Part of a small language model's weights.
Size: 14 layers, width 320, MLP 1280 SwiGLU, vocabulary 4096.
Training: a variant of Muon for these matrices, 11532 steps.
Each number is 128 + 32 x the weight over the matrix's rms, rounded and kept within 0 to 255. Layers, rows and columns count from 0. Numbers have three digits each.

# q: layer 9 attention query, 320x320, rms 0.0303, rows 50-85, columns 128-191
# k: layer 9 attention key, 320x320, rms 0.0303, rows 50-85, columns 128-191
# v: layer 9 attention value, 320x320, rms 0.0302, rows 0-63, columns 128-191
# o: layer 9 attention output (transposed), 320x320, rms 0.0376, rows 0-63, columns 128-191
q50:137123105109158162094170147122090123139074141119114090087119090096083160172164110121161147135150150093142136120128100163189142159084078155123116133156108175154142104097106149126123133146131150
k50:158145195152162112120098121155115138111100104110116117131175132162157110108145107083185134141128151110127202118159173126093106113074190202143118125109137169066079157109094115107107147105155106
q51:155131165122091129098084144073127144150109117118207140110140125161088103121111049141195110117123119144104153159086117121130162094099083143100124055091110165082130124149152082152154147138155099
k51:141123106141144183113184092089108148148118093133140131110165132151129154093131102142091099135116126086133063160148113124181087142155099161139141040069175201147110084137117087127062084086091136
q52:120126071131144133121101148159134127144116091115110156100106091188122128145143106077151112146086120160130094098120096106085136160135091121150088157163174169133137154128152107114134136118065106
k52:153085138160098031108103124165139128120097079144102174133141157104091155200106092155139146173092141156148092136099153104125177108096112143089106146152143164126050157128121090214117166124066114
q53:055225144154174100098098192167075082098097122189120147127081098135141120090170145085125150157108167149159106096202082093161151129162160086032058196137116165124135110148058164136103153140133126
k53:139142184151106088117133122146115122164136106122135098185116095114101153115159142087104105169109127030084176152156121165159120109144215164107136116174179175129146115154127214066105148104167158
q54:181162087101148109099085110130169100128115089126105120115080108144096128163077082168164107101137178125124167101139128203196123120109152151173140164132156115153130170147149116123131083103166164
k54:092128192127109129132141130076142130128176098140112152118065196128164152064110137059133109120135068131125092108128159103110157097140135160153112115100162137139098096130098191062137149123117163
q55:143109147072083204116139089165155132139147071093070220132168076164140092103106173106100153126137126099111072141116081076166084149093145189074101139102130043108143124150119125102096132116125087
k55:140081090139112103130156151099125185128099139195140109163183142191171123113146108137116132155055078107104136128158123161113141115112085169119145128158171101114123077094115080122111126128158112
q56:167096153134077118135089093091133143175132104158167081165142130141153072123101200121143066168151045181161173046154132170048153195121112148167139096120110188088137199153104153047132073088128165
k56:104164149112157153059128157079164166117118167074129125129178176147130119106105090137121107132131164145083121121147130165114165117033104120171160107110095168136108064177162142097108083138117117
q57:171133059132129123082134184133111192148068162144127163136133158092147088116173171129159153141085119146121156074101122182202140105155107174143144093161163106132109126128138167136149160148125216
k57:090099149110126132151115140138128149184105131158149116131080165137118192108110178156134148109156145112120134154189096146098125145098181124018160136064153172166123088091129133107157158104096092
q58:114099104098120132165107153155151121119146144162194098117087113064127153133133089056172147147104123175194124096170130076151189134082147126073132153131174191193153156099155128137141189113156143
k58:076159185094085089190119089121157158127089170185145115099174107096144118106157113122137159151122107132151119146139139119129101093130152094131126115129108091149172168107128154147150133130170125
q59:097099167068103154128131091125146157096137134121096102098179151124087082150099224089117133093129143128171169081146142111101083157122148129147137022170152202056148070124083102073087100146156143
k59:134132169132121111141160151124140141155116137154077118141118130111150084172062160206130137081174138117099151193051063118144148141158116173114114056132137138120127074095173098099158058096152192
q60:125115089083137148162123091139153139152133089153145102115071075164125144115116136200133144170117169156133157107142080120149146124111088111147091126137105094103094081135141099126142141187110211
k60:149157144172088120135144156070081121138158128063139116159170114172126149107132096151098129149142082154109126133097185146114094106124127123112184120147172143123131106115107103159118129165114086
q61:142146124124096115152129125100094108169166062133143130142102166124154155190125114161157141169157147098127117112103109137133169138129098124082166079144139171124189170132185102153139067158098071
k61:174115112127101202163160116131113137130121159120106125082200155162139111112156120185087101078141120104086083155073117142135159130099121170102104132097142101163054091099180122136127135121107116
q62:119158165155165087113123057150128120105130076079116196112134120090159084086144134158065111119124109176118108202189140108177016150089106125033129108089124104116071089143119091133119140130076098
k62:164110128149134156104136116123146036090139120173097238145173104164151122084110064138169148151098165107118151120199121096108189134148163232208173111123138076103113108141165112071158174168100171
q63:122124104161128199101178155141108151134114164101140083076140140106127122121124123090154090130133168123135115100071108137110123119145133147101071142131165190146092102124096129130114094150156111
k63:145111149181039201141101151191106130128118148143093087096085099175151121115117160142100111153099063111137140215149127059146107147103177118117218055088115087103199116129138143140141092072117184
v0:170147122128076092102129145115112143113101158101093097107109149189149123152097161151152147144144104120101091170082158063113097135094112158101175169185171170097188098099102131145152084065128154
o0:175088198195176085130152188160110160146111176104115031086203156099169099163126170132165173125200077109095124094162145063055145151060130170142161082092086208107150122072131171128146086077175148
v1:149132115077118123138121166113106121150119184210129118053125169102197089130174168142118156101132124138080138100101096103111050143125185144112108107076180132194055108101169118194168108149036147
o1:154135111087115158114179113122212165133162193123085121019050149172161170089192220180166141123129130110126107124107093156137073115176202053144077088154165108180088112116178119180153187105079102
v2:151172147124131133101101082105118114115131115126130147064116133145068127135102076149153174073158104124080145149109120180136147090094072123132111138134143126132118148133120111154179065092146128
o2:114171094081104164074063116173138131152125131089062099045113127139158146085134158092180164141093151092097129170073151143166151104142137166139184109106073161146131119089081072142146124102136129
v3:146121145124186152179150155136117127153087150176143113163073121078088151103158100198105129106087105120113188173152124125139091091166130129134133122073115148159158124114100155113111157111094104
o3:138096088154144093163147092131119115139129134130149138169103168112208181070175140197095145145161092041141167100100124164115151105121109078109153108139140082104198164109124146094120160092069171
v4:115108145137120147166147128178125093170094172110140109141104110138101140157128123157032103084164084090126120086105134149176173141114152126186105130163047079123142128131179082163124148116138133
o4:173139048157121110133180123118097097214146123185143101207116086154135142103161142116084088174137134130106133186105065138147087127108061074087086061129143138052174096118136177181166187122077143
v5:175148107138133135068096130117048136105088122094148146129148153116167165107145156189150132155071113113092123131099095164178141115153120075163091129156145160074091051133163152117127159127123084
o5:119161148155082087162102063148093128122201144169129112108148114118121182101110113178118120134121107155144193101156117115114121109106205028132085157204137112072090071119064115145093137108145086
v6:090156133150127114141143126109135150132131179191132173105126078097126206109140145127085109129121104140093122171088072120089157087139163125099175154139119131177178148091179122147126115141162099
o6:081130125093182117102163154139153110155130101219055150046105069102132082095115231149062111084113098131109160102177099098185138110095141135126193129140139159103170125111160083111121124146168090
v7:109050145113126134166113131103163110142141097111122146086104135126144210169144136049048113096191094100149111192109143175148161112120109143203141147115137123151162160055121114136061103123120073
o7:111117108188161100157145127082187093107122158139182065157126160103103120107152129045064136096113097111094078132092129145179160089148172160181190151180132111173171215136086161131049120117143100
v8:066208151085074176088067179133137105120094093073099158076181111087141142151148103080139092126133040093096135120125155183191121162084114134144100169132076166112173123163131117094106132174122107
o8:118172102076095166090159100112125150119078170095141125186202094052151083167154141095196148147058122198113139124132161138159114120144118110130100147153133134122169177206136070107130137183097135
v9:099129114129127123177154192134149102206105105061102162139110178134157173147159125169125164120096077122154062101115132115153101076128142135083157132113170101154138137147159131083119097143104115
o9:089143129069152189139167164139145161122155183110103076134179148105125199135127124123099109088110096135118096095146177050129091120102036085136044146160202122080131085176160098134098111020084029
v10:148154093066115153108184101127113108154165090145122066121104092138103132131100101180162159149101111074104131125150140123139095166151138118125142143128093125161139153183143137098197112143144109
o10:116129171094146086047127112053167115110102107110112070081189089116117114106058164166166173132181114055195179113127127159119067184115110086108143102116124035098141165198139118123179094172166104
v11:106110094090115105186110134129091139122097144162066135118122048141170150102161144075169098118099170091177155093107135140129180116152165112150117118120147087118148068158078089174133178117096077
o11:133081126060129181155145055139143103173139124205164159023114118127079156063189115121083177076075065102144164110116132103112160136059187104137114100098164113140138079082110165144157194172217114
v12:160193092095102116096081133139187177139115132115137199089081139136162111159105081069130119084105072113172072183121127180095090185146172113041081116177153146166133141115128145112121114114053096
o12:134121125134117081158100090181121125153109137104113207077148121076101182094098124085139173138100126192145137158168087157138126134151041132104081081143067140193105172144155146120144126151089113
v13:093118076152094101097129063159113105088100114148122128123149125137111098124130084245075121141040067113124205104130141151144102128084092065111183143133055147120150103138123160148119154183141097
o13:065102123114024217118120104124050100128120120179160140126186118123127126124124133204109145112071120053149164063100135105110190194095114110119130093190155188153117143137156161165108085176177189
v14:135089113083155093060122068136106187052111112198078162154141114108085124116137128125172121134162078074173139183095093177167114154178159187094144117157061150147138150125098138094149149122109136
o14:117092112100120073087101165189054178093105122135177130044095033174089088105147149138104141104193111080170138071107194127112157104122133162122170118134070134172168206113119123189171146140118132
v15:185135131148107127135169077132112134149066115151144134166100149150167187153125130171095175122171187130182147168187144089171107168097114158114106126120081119128125120123083150112167107131121107
o15:096134125168166169096097133173150095154173137144094161194158157150097170133094146092080139099182143091179134087178142095185129132072087157081090149217085133122111136106156158155136167157140109
v16:098092154140086114163046147065190145123191143088091104100108144172170080103197159173157158124125133126130109174128104098139100144121112116063130065149146129150147151094093137217123080105134144
o16:131163088150138093134126105090117110109140163026074143113121133144136105045122093143068134148143114083111106147115145145090136102068164140136194105163162094125080141150159191161112154036130206
v17:147152139133122094093152147124104154139078153152163113121137118151091128113137124158116090130109158120111166165159104132170089117108095112170105142100096081089134117145123127117140139127152089
o17:165126091088100134099185097118147138111156128163119159136096145128120084085131084138109126195123143143181117188192186127140123141140136067131152103149143136073129120135119038158168102114088087
v18:112061133150166056113148099174093179163170152152172184116097131100141137089085093146139163123191140126145154156106096154145103123176089078041136123124167136116061105179115179141088116083124148
o18:118053172112147138121093083136116111092135211185148156068089194155194123107169097085134161163159156093102056137104172119124145096136071130048123092142122178145089108122117114132079146081081215
v19:055147150178169164135138074114192085076070122118094107209099216141114126158102123158208119026158131108173195125153141151170123152094146173166147130110128126118093129045106095132108107130113131
o19:101161133184112116205081136141130076088119142169107096231224127143132116100102135118197187142146108102137169084141182179153122082088161170195185106117122069212116144106156185147148186141100131
v20:124118132141189165130146100123148134146154110221097133190120148137136165078151130132112146119182166118117141099128162130119099107133133130058092148147154120126148126099166118157147136181110107
o20:072087121132168042116135160143171074172117162220071161048135128168191092118131081138138101111161142087081152108174043111142113110106090144089123234150119058166150195097176073162145113125163119
v21:131085125117120054108090150080110114100116074162130142093117198126109067090124113127139156193129181083180111098135185204157138070130118181176196115149203109125150122124141129120152100078170124
o21:128093105080077120196133150063050104124125105178082175084162101168106086120167140068119179074204139049200114138120097115159061063117119196142095130108103164107050062109072114152206081149084140
v22:131130179155054173163130123159151040111170140142102108157125103098056144121160128125101117139112164207192123108120168143088156154109077129149071162119093094161195101085182116181187132158134099
o22:115082155144112136144134111116142138066099174121099112186093093080147051124158121152063105134135112142110170084159185113123128215131131130093101194115129096153126111071111179133127129085166247
v23:100113134094063126169119126129086119179154170144142171077146083147164079098156109100104122150069115177142075081160199106127120123124139045173171093141125165162220118127089141085152137142050157
o23:074124087102091102081115141095156087063024128150119138093176112084189034092145159126093173208120101148071147033112076077120138083092112094217080133124175163199131119164048157109122112130081125
v24:105092143149118137129147099159125135116111118154086118149092150124096099123064125132066182040101089132144147180139131087131171139139168132115105098130120150165136127153126112114130143150100104
o24:095128111161135117166062069130120125163103190096152157123082071120141206151072136075124174153096155065162084145169199127186177121130145063090231114113136084141064121124102093190115175099083088
v25:106189135177128147105139099087147115090120130167174121165120082105087110141105116087097088106130192142192120105113140100145095121088133096150145133145083059103085110122144103118168175122133157
o25:125198161071074139078125049148118135110181117177112161147094133121086131101089114109119128085120186127195137156133159058154156116161101133144119136131097118053108065112147157127094128107129099
v26:170049118113114115192068165066115078096162204058103156130051133116201159160068146131085122162160100096096101063105136049096131088138107123088164089186168119118119129130140105127115141118151127
o26:087082142112140103201119102026180094151202146149097051100086142118152177138092074139075140177127121162100031126148186108131085118137110120114043085150110179141106079170144082138154223134164090
v27:106150111142161116131166157150178146138138137089211123096125126104092159162171154051166128182168180078174190102168088143150125142190093113140160144104206142166119113117127166153119074140145121
o27:158129132139161137132098121133134188079119084022171064122093179081088118205147184136135134123150145155112150099185142112150168135184164165108088189189064205185118124181126154100150196120120198
v28:145149120130122158145094155148163157162143138089168062125170097173172129158131135107103082172128103144140160113113126217142111164104120116220134190175112128115134093105108112081074079144115118
o28:124055140125152187119121228190148174088109119115214031134161103117140103125165158080162097208108176178122138143110161188091151180110063068198147127113174148077184163112163094138113169194127095
v29:181160112110135104166102124159169159079129083121115175141080144148148116135157097140126120140168115129121096185113133133105206128107138143119112070072139085139115074092102144076075117078141076
o29:147185202097089162155080093111144158183126084115133148123114144172080082159158104140131102149077132128127097149120070131207170069114111131128102140094083094153103129193111155121160169103145083
v30:122114148165102117182126091124064105151153135117170121124156102062154153118107164186109140129134164170053107154164167092096094070102161115096045086115126085088136128124151097165162114139073172
o30:153098131120111123101132091140119149126130097123073129151123188112132081142086163131052212147121162140096103093094075048132123138124154135138061178103152096112127151106153140176134099123093112
v31:132085097166151096159098137176103156140124127126155147156123131109157088125154154139147123158123100131141082112177159120132143171120076185162172154140082162116142133144092152210157161083166141
o31:104045159176070127069144136132101132120110130138133032191103145114140051092119142146157074125113089197127163111133117135135155127121172128166129138140149183135098112109172133154143065152066124
v32:104140171081183129156145103134136158100122113140113105126062089146169147124169111068104120164171163136102111162119126141117075101069183161128149166119118184162096146109113158135091118134161109
o32:116151154112064081142124110148144165144158087131222144110070127161129087126074078059144112110158076122196160119056179159083128093143114149151124133102092150146193163123125119101067142164135135
v33:163083140130156078101157130098147097153114186083105134148169103150127141151190116129131087108127071067132112135139172129124142112090116133131080120086073132149181173135188142127139134118140169
o33:175085120112165053124101112073201165209091068083124150158190134150105181153124162151143140137180104035165129116157121097188167158151058149159050145187080136114124209070154227126135125168118155
v34:148127111158130135125166107167129134129120165162155115133062092094137099148142135076103135155116133082105130093127115129083173085134099152084078148095150092154100205164117093147159065195156143
o34:166077173118088201102110166112192084144127096187151173129169132105108081114184162158046169068103138117129170139111128104161151137156076139135133141111125151133105159186121108096133060195174126
v35:102115146118098091088158133121135129163118112092136103179153107098128089084143133088141127074139171124077163174094112188111097095086135074106126128117149080131127120135139175126103096127143106
o35:116095140109104099089176099095099105197118189098205097153175101146093137085185090147125144101126083144113149141156076140144200093164092140113107152111140125112085144133084190099080064123127139
v36:122117127125166145150170174112144108138174112093113108164161101134135165153126158146093074143148172118118113189138081138143159112093055072110130120118179127140094173122144155060122219080134112
o36:171129160138165108174219169165132089111153215134176121116108147098123176154069087150104157132179124107133057125164147164153111105097162156153132142067138142108126140123121122049138192039102138
v37:134153187140166151133161154143169123139100071140156132083101087118101115109160190154159126161145135116151127167114123178082097096111146190134171150079119118143164123099125086099122124144144115
o37:114126118146144219112150180137113137130129041136121203025074145192170134096112146197070124150138131090157181145081200117168092083132132119167175184109135114149112149160124085178106074224103101
v38:159095163103106131128101124097140144153112154140141111104132163147160110048177099086184168129124139162163128139146129077163142141102136190209130127156127112147111127101161116098199143102137160
o38:108121102115125067133144074123097185100117143096119107077125127154184114103099148140182079101143129124099084129132077091137107101110077149141072133149134176072044145155035152134159130121012067
v39:168172178125161150126121166145151083184110116098137175100232087078098131157152155164168150127079146101115107161133142215211125117122107094132174123125176093119151161126130112107136110131095106
o39:092167094132105167048113100102156149115100077122088191041117124124095171135198122186161076075167132136138079203173187181208101113094135105124122163071158145096146117144087148049122097184124157
v40:071156129120091130130125131110108141177125096120122208132159149086143186162125200120103101083138085153146132118113098056090138107146154117114175166088136118148149166086141074146110106094076115
o40:163170063133159100123135154152156119141183138047151168136158163168133116146181151081141103073084048151173136211167117050151116151092154136094216154104102108170197123120132088103094127096148140
v41:122211155103128150150082170142153108136154119182126118152127126167117110150128129171111090128108207132095109159114135110123077056079135130122146150119093118174115078121110097147100116170108154
o41:126098153214111145148078119159161137137137104178164128052081139122108131124134099145124147136102195150166129093119128127095142138103159066138087128111130118170060161128098117170127068141121108
v42:191168133181164163067127117159157138122134159128167147141138128146135162135097155117097074087128082140193156102119140109102165123091171131144115129172100081095105120101131202114096076125093096
o42:180181146161254197109109122153134082140124079177061188206106083093151186113142100135097076126130076175162110146167133061154128112096133111124116144153091132114087158134149094104113056151146117
v43:167193144119118082065134144091112130172126115118121112148120142107153098116164120114153081091082130111133121167138131092144146147063116101177121167162170112073144181117137105123139155117108108
o43:154092142114124092103139069109106112145121154101137170113082101085147191089134107115180077124122122163125148151189135163212106092138129117186127176095096128167133134079168200181076129134144152
v44:177122135182119166108160119075174077112139096148105132100099091108188138113125138128151130171142198136149093092096146121168150114085125139132083171112066128103120108157151116158152117163130140
o44:142139186170060196116155137097194088149086116177129073184153115096134142130088080093072058077165093093129065095098112106150132078196129223105096110096098120121154092084101106068099074156088095
v45:149099128113113087169127147110217167160123093097079172109137116149043062111183169120168113092081140122189160158085142138067142138165143131128083192162142100090034152112131150094179121123112127
o45:113113074172125186126125162120177113115121096127096157074144145171082084146192127112111132167135106086133166101191170081102120216123129158118137072080157156129049090097135144156110172133065110
v46:175150112161161135114114149087152171149136115089166131159079138105096106080116159060094053175182148111182136169154160189108072095112142187134168132174124113123109132062095180177138137065116113
o46:099097117122125080101062097176187171192117113117149111096064135060151183109153152095167137120136085125157169085126061103094157173143130196124145163115075173143102064105079173139091193143168089
v47:144085159099140120093127082151135142134090079119105060135163093077112096181117116190131137155103118151142157105130131147151174139141107129123089124103104070058095102145130096143178190094215181
o47:092094172084159159065127106157196132086105120115134103210116136073125158103148048110130140066140151143172121164142057218102129127129189133107156182119184095074115080151106122129171172139160192
v48:057152131130084133140155088128130135142117107121199178157109091152170121186181103183097155119136112163177162077133156069162097149108108126155129105129108105095097113134068162121080150111093162
o48:108174141126102109136099105085205067127076077132157161206129153162170090097118127120170095074142106072144121103085109112149192159115097153144146122173120090125140067175175053160081146108101134
v49:102086163171137176078097165086177193098185127097085112108097136150088116102081169148077151101128091131154186145101111116136127179165138066097171144114121113149138147129147160136061130106115112
o49:121123127117135136163125112064132113098197179114162115124127180126118118115111114107128105087094043158105130097094148179054147146139104123118107146181103107143082138128095084205118127104071102
v50:090162112137139141122095164146129080149125135153186118151079175186158109128117099119175098145146085125169087138151138109119168108128090122128162158153142082167140109070106122113118130071138128
o50:154086098094152177079100126136067074126170137087151104187075156151160123115087118142223109150129134173076154128106157098125128128129149078148171108085100117138157111107133119113136174098111181
v51:136135110144133069145156140094095132131112044101200129154111155122121157143179170113135054145131109200169127114117097106156131152128132089118139142093130147099161120120125100167175144087139097
o51:123075131103101185123130120096058134136119077090152080163097178021099139079166133138109083071108120111140157125128108086132137115130112149145166113000126125124229138134172096097077132092117114
v52:128118109140095122093140089137139126093103101164132151135139111153107146071165123111096146123104096137204137105159136163139124083085090152103120127156141112151147135136166155110148157099121111
o52:140113160142153173108119132146070106138108142108166162100136109159054128093136179127059170099102079152133130077160112131141176057059123128094080191218125182179142028145103105131068150103133111
v53:105114166148106104175047125104128113119166151134172144083098088106201079160168156127076139131135132160110114106050144092133144141149152152211153102104148115153109138134135170102135103130168169
o53:118134082148092111140126119081153124171158150179199146114046104089214161172135174094100116083140114151152125155112110190098119113142155099204173155109057133083126086109133197165122120145082153
v54:135122139162102146115150122133132141162119141069104130117104127115107105105114169147050118125120130085113159089094092218175142142107115171059151094117152091126112131135109074178140162088142110
o54:135189113187076081190164084154160110120098140219086163164160084189131142147069139110153131110129134121066172046109134141172114132136113148092097097120153108093133097115091189246139154101157159
v55:094112100104101127189131151090152134111097165105141109148120103092179109078115093125184171183102173142118128130159120055111088104127154063106160096145136142165205156163146100119091092088157180
o55:116086125136135143084147082128175176065073110063138102122099137179114180126123162150112131074135144131104170095171122107194113217119102056059140100118044181150057148134206084153114100132124169
v56:101179141139112163117114136128113076121127174131166121164112097128101090134158101112135118128047102106102177131154146136178093169144148117066115121123103102100155140133151113140131142144123139
o56:158156164031096134133044111102122127160061157098156158060165102128135115167160101148156103119122128175129141123153116111149103124090163119088113150137171127120153100068096141187118129157100116
v57:158134121120138142055153170146114151141138114168163107062056102119172083124144157142137172127093092138137135072167144096128145117173151133079141143173098142110149122101136149144123131159104150
o57:196099129131123118079173123127112166143060136141088148111134090073135114161099060128176057192155167148190122089108125171093169196122075109139111160140163122204147075126155131123102117119133081
v58:187074126203119103163095122176115065079105139152108066169135185088176181182127151111067135136096160182132150140127173084113097066086152156166132073145157109133052055098099126148160058129102156
o58:118132116202089073157111130204061125128115101128140101160141201132068183086154176129054092088104133119074103133170167145106098142094204115129094074089095092093080131104131174096092086153162121
v59:094062133087110124112112116127137143073135082094102145128130085113140104087099152161137086140124123089183137191151147094117153121119164127164082101097141137187104151095132092190077104159137117
o59:105104150159140121118128102127138158121112126112101228124112134081107149040182087115068123147143085161185150118122174065095137073070080111102120146156113118139161117132107168152098111158150083
v60:095132117136127085135132088179100173109147140121099146169135129162114113141104146170114087085091156152140139159129100038120145136136159124119206113143101129120113120126145131175101122144111092
o60:101135150121163081166120089146128213112147096099089117157089152192103140086109176149133173089156123184183111165150125086076160130066111129135172107098136159151110145121163138151093145108151086
v61:108134076148100166151131036050068172140154134103116117122157192097119160136201147182105189081149085116192112103148097114135138153096099184127138137138130145100140114130121157178081100103109088
o61:108127044176091045120053184114129204166127187106093140117187191085126145094147099114054108071117121093128111103105090120158097118112111141111175127135110130176182134181087123202090121086133152
v62:142121133110129111127156126117113112142141106159118126053121126156181161142153147095115144136094148099112089146117124087130142068128140134123080095124078128145111164160118143089131183149130130
o62:167192045102170088092128101160092078178158101196132109174139087117125149187169119165147147065104129065113134175164115130171149087130154144170136060139087118114069171198165110078189149145054094
v63:141082102159143101120183141095095101144135157129036059152076113095168157165099224118195144070144125166168144114118115141126170100118122130084134145099120119156164125116103129134115128080148125
o63:131095081142162139115113116150115134068189137154151093124126080146113099166020193097137141064126076156156045111147140080150139143140118089076103107093092114205152124108118177152123144103151191
q64:086210134175151062123013039148189097255162174202152038116002066003186164130229176126157125143011088230126173195067201180139202156099100071136087135199142111142175138042120199191078191067164157
k64:143124091153135095095144178196140158096127027152095217137105199156098096140215071125110211118092072147140147140072143100064116121154147151027172174178113124090143077153176199132136194180124183
q65:154119078144104171140115108213097146102043000093088204083049058130154112172178133099008151166162135158171087208162131077124143130177168103076161152106113202250158156167136201196108183178077116
k65:148144164104099171144131119159045163159109141121108090117136131062134128097115099149065100161080124176146115098112110139142054154148099098206076146180130104156111159146099180255120193163100098
q66:168094051165136062196100121066111147184075148066119158087142235255163056146174218190078136090183134116003255147061000051083255166000000126072113087070128108025000079086192141041050135078155235
k66:077204042166095131131172177113133118146127107102093113134046148097089053204091139164200165064114107171087158163047139093171077050184209056108131157125172113192205155169084147144115048115176177
q67:096133129115148142123121157139093089111100103189072122144164114105065116119172098125063035148121121134221125084138114142175152118156201147112140157129124100078144150032154134122170116150139078
k67:088069110106120096157085068085136171162139122144158160099103180106132064089130109139173126121149095136142146195138177123116083171108080182173113116110161075187114120196085116165179072098088148
q68:155139139137131122194151155122130108117095120126161200112127131138104133182098114111167103182147166174096132091155104154117163135121137154107156157130092152119135106123057134145122134134066133
k68:157100118072106173141147134139149122155164145167111080182197151167138118136113147089107153084134102107163139092106052103107114212174161043136115066164140140166147151130153115169146083142153124
q69:157153189115107056115247170180188087189220099069166103182001097142122006189116185230100166145221000109108215171248117157067028172129107114097152152112095039255090006200122214097118000146100165
k69:101135136131255188175178172192153165098106095109141141160172128179140091107124097182187088064133179099100153103171095113111128132146153219142167093142162102071058162130156137137089150094111108
q70:147115101175153112111131149088132116135187140086135134167104138143136125105136070107146164166115144131094146136084152143094124093104096122153124100114154078135145131132112163154107106147157155
k70:136151128156114129085097127150127165056090089160151087107121104141114166099084154158146109146143143126109097175177107122165130146093119113156132173163106139122124129107131116095135121120100110
q71:124129152179098111161155168142188115123138144126162142144117089132115159118139143181107058079148198121106118157124105116162133125104143174154091117151115186091186141154135123144115132117134116
k71:084107157094107139161108071114089104162142133127109117113163142163168107102139182097138144079094099115158164106136179090107144121133132153130095150111149128170180107140193132125113168140123235
q72:163120127120157119124088092151128086173130105146135112170126141121118118135118170122094106125078131121117101079112155106149079148159138138151109117118118142144149160131140160145149168115112118
k72:146067095148130195205162122122134143140151093112061155196194115134082147202100075125137147114107115181104152152146136077185156130125133150099170147119112108090134140188157176083135121120204075
q73:137122125097123133180142146139149109107116098099106118118145138098086145098127141148109091129164151113122084087134128092187116120132130146120128111144149156169112128153100116082145100057150161
k73:136201145081108146140191110128155170159126182157103112102090093115152114152171148115137139088065170086138123089094121122068087125190139104060128112086126108183124130164142130123105139161090057
q74:122122090132092142116137104098113140132148121127084119154099141118131138144114137142146135169134119117186144119136160111139124136120174063092082112148170137122132123117110108170156167150136120
k74:164138152158107127136123146109118110137106119128138107119112138139115074104147142103116112137112086166168121122110117140155111120054107133133094122099121113115177146133174121133141140129102127
q75:136101139188139120109158118139150115124171093155128148132173109121145071104094155166126109104137103121093121139131124158136172105095128143115137085114107134147118070120103150089157090128111096
k75:113113092103141102148149167107107146159118154098105151156132102139160105126113101168095157162085115117126140137112162091066127154180145169135115093105149111155155110111177149146138166113155090
q76:136163150174164132155126142114128129141126091078141069147122153097100148107090134128158120158147123159124184122096164109101128086100098113106121123084115156112141112098141110119107094108128110
k76:141098157140161097110143109168138125105163142189090123141102126138112131132192084085072151100164131092150095148154117143085104167130136123142095084102146164162150079137117145110169127103158168
q77:097132111078141154101104099136162163120119123138088079098155173176134121155098148102165092121145146150147129130111115106122110159137138134140134092126156150162137126153108086146150158086130120
k77:089146097161078156131126128143115090162121153046129154148187137159115103184113149117144125078145092170129150117112160144160093154125104089142105093144179135130128146108194106100145150131116089
q78:169116095146131140120131078138156126106141084108119107133159125160103162121062154093145098146121144131110130129139155100161108193083118071110168075178071125153117097111154090111133137117134095
k78:170106133128169112115142145121153175144089119088145105112087127113173151181102113114140118084109132119106094123190180103141123188122150148171147095111137165174103146146135150113140137154073059
q79:118168146164088154149152118106119118132162124175169115137113172127162075122132130128100118111152104142149129154074144101139095094120112144141121116114114133126111094135131095148164121093142172
k79:142115107144167113139121091141106181114123088140145091098164118117119128130112161130147092110107159156179115153106152138103079187199163123165096112135169121095191140118099099126137144124117103
q80:166144149160068113159156104097102117140135085092155110162076094120120056136158135071091164143132129137129118160139150101117133074127117087139144120143106102153164114100118129105123129136116053
k80:111107120117135116180130126129179092110162072124142130123122123153122144120164101111107088186118133083122121118087159125116093143083126153167109119117110147155124158095112110119119108180140119
q81:124070170048126167091126132138159077141077162128167143079098131148127141116128072114130165137132162117157114109150176138124181121105125121158110188158159088203138097110182153128117107124121099
k81:186093119156191115130136204130121153127152170089145160098132131188152122141171102109132158100102121136152155160151164139156142153105182157167167140090096106173155098146153090166153148175095058
q82:131093092090091091140102114175109105134159139126138098165093118128164164149143144128111110162092126083126127170077129106134113140121123114141107156138069135145133155099145144141157098154150134
k82:159137049097113163120157133148168110167151115143134144181121148162084143095119156144153108146117144095157152184103118126133160120135091093147112112214097121139136123134133127133155142163109115
q83:093137114148054122102152150143120121174092138098138109107118084094118127147130123131094104100123180107135189143088159065127159118098111152171117150117124144126104165118168089112106142147135101
k83:101119167128138110096120099131102129134117115140160113160116072101103090135126101162160100133082131138112134126128123121182148059090090135158140110124114184096134138119115108107133108117139116
q84:160148142134120108078147123148096156185126130148161113049094072064134096064166130143154121114135089128148140146136134128151157122158145094131117116174142136142163121185106126138169071121128065
k84:138062130175117078102153125153126138118128074078159141097087056105112089069140129149102164135121136131134170157086171132117130098167111113143137154151142081117234143144078146152111104149127096
q85:162127113162124123084107139110141212144126119094091094089080116089124141134153145176125091112121156186098155147185115122139102130132134112127149121123173105105165173101113112084136128097139163
k85:188149124200099122096118117149197112170074135142148171134082085093165125105156131158106126105120073141111133096177095130151129076119160123158173107113167135157149111147113120113152075138127150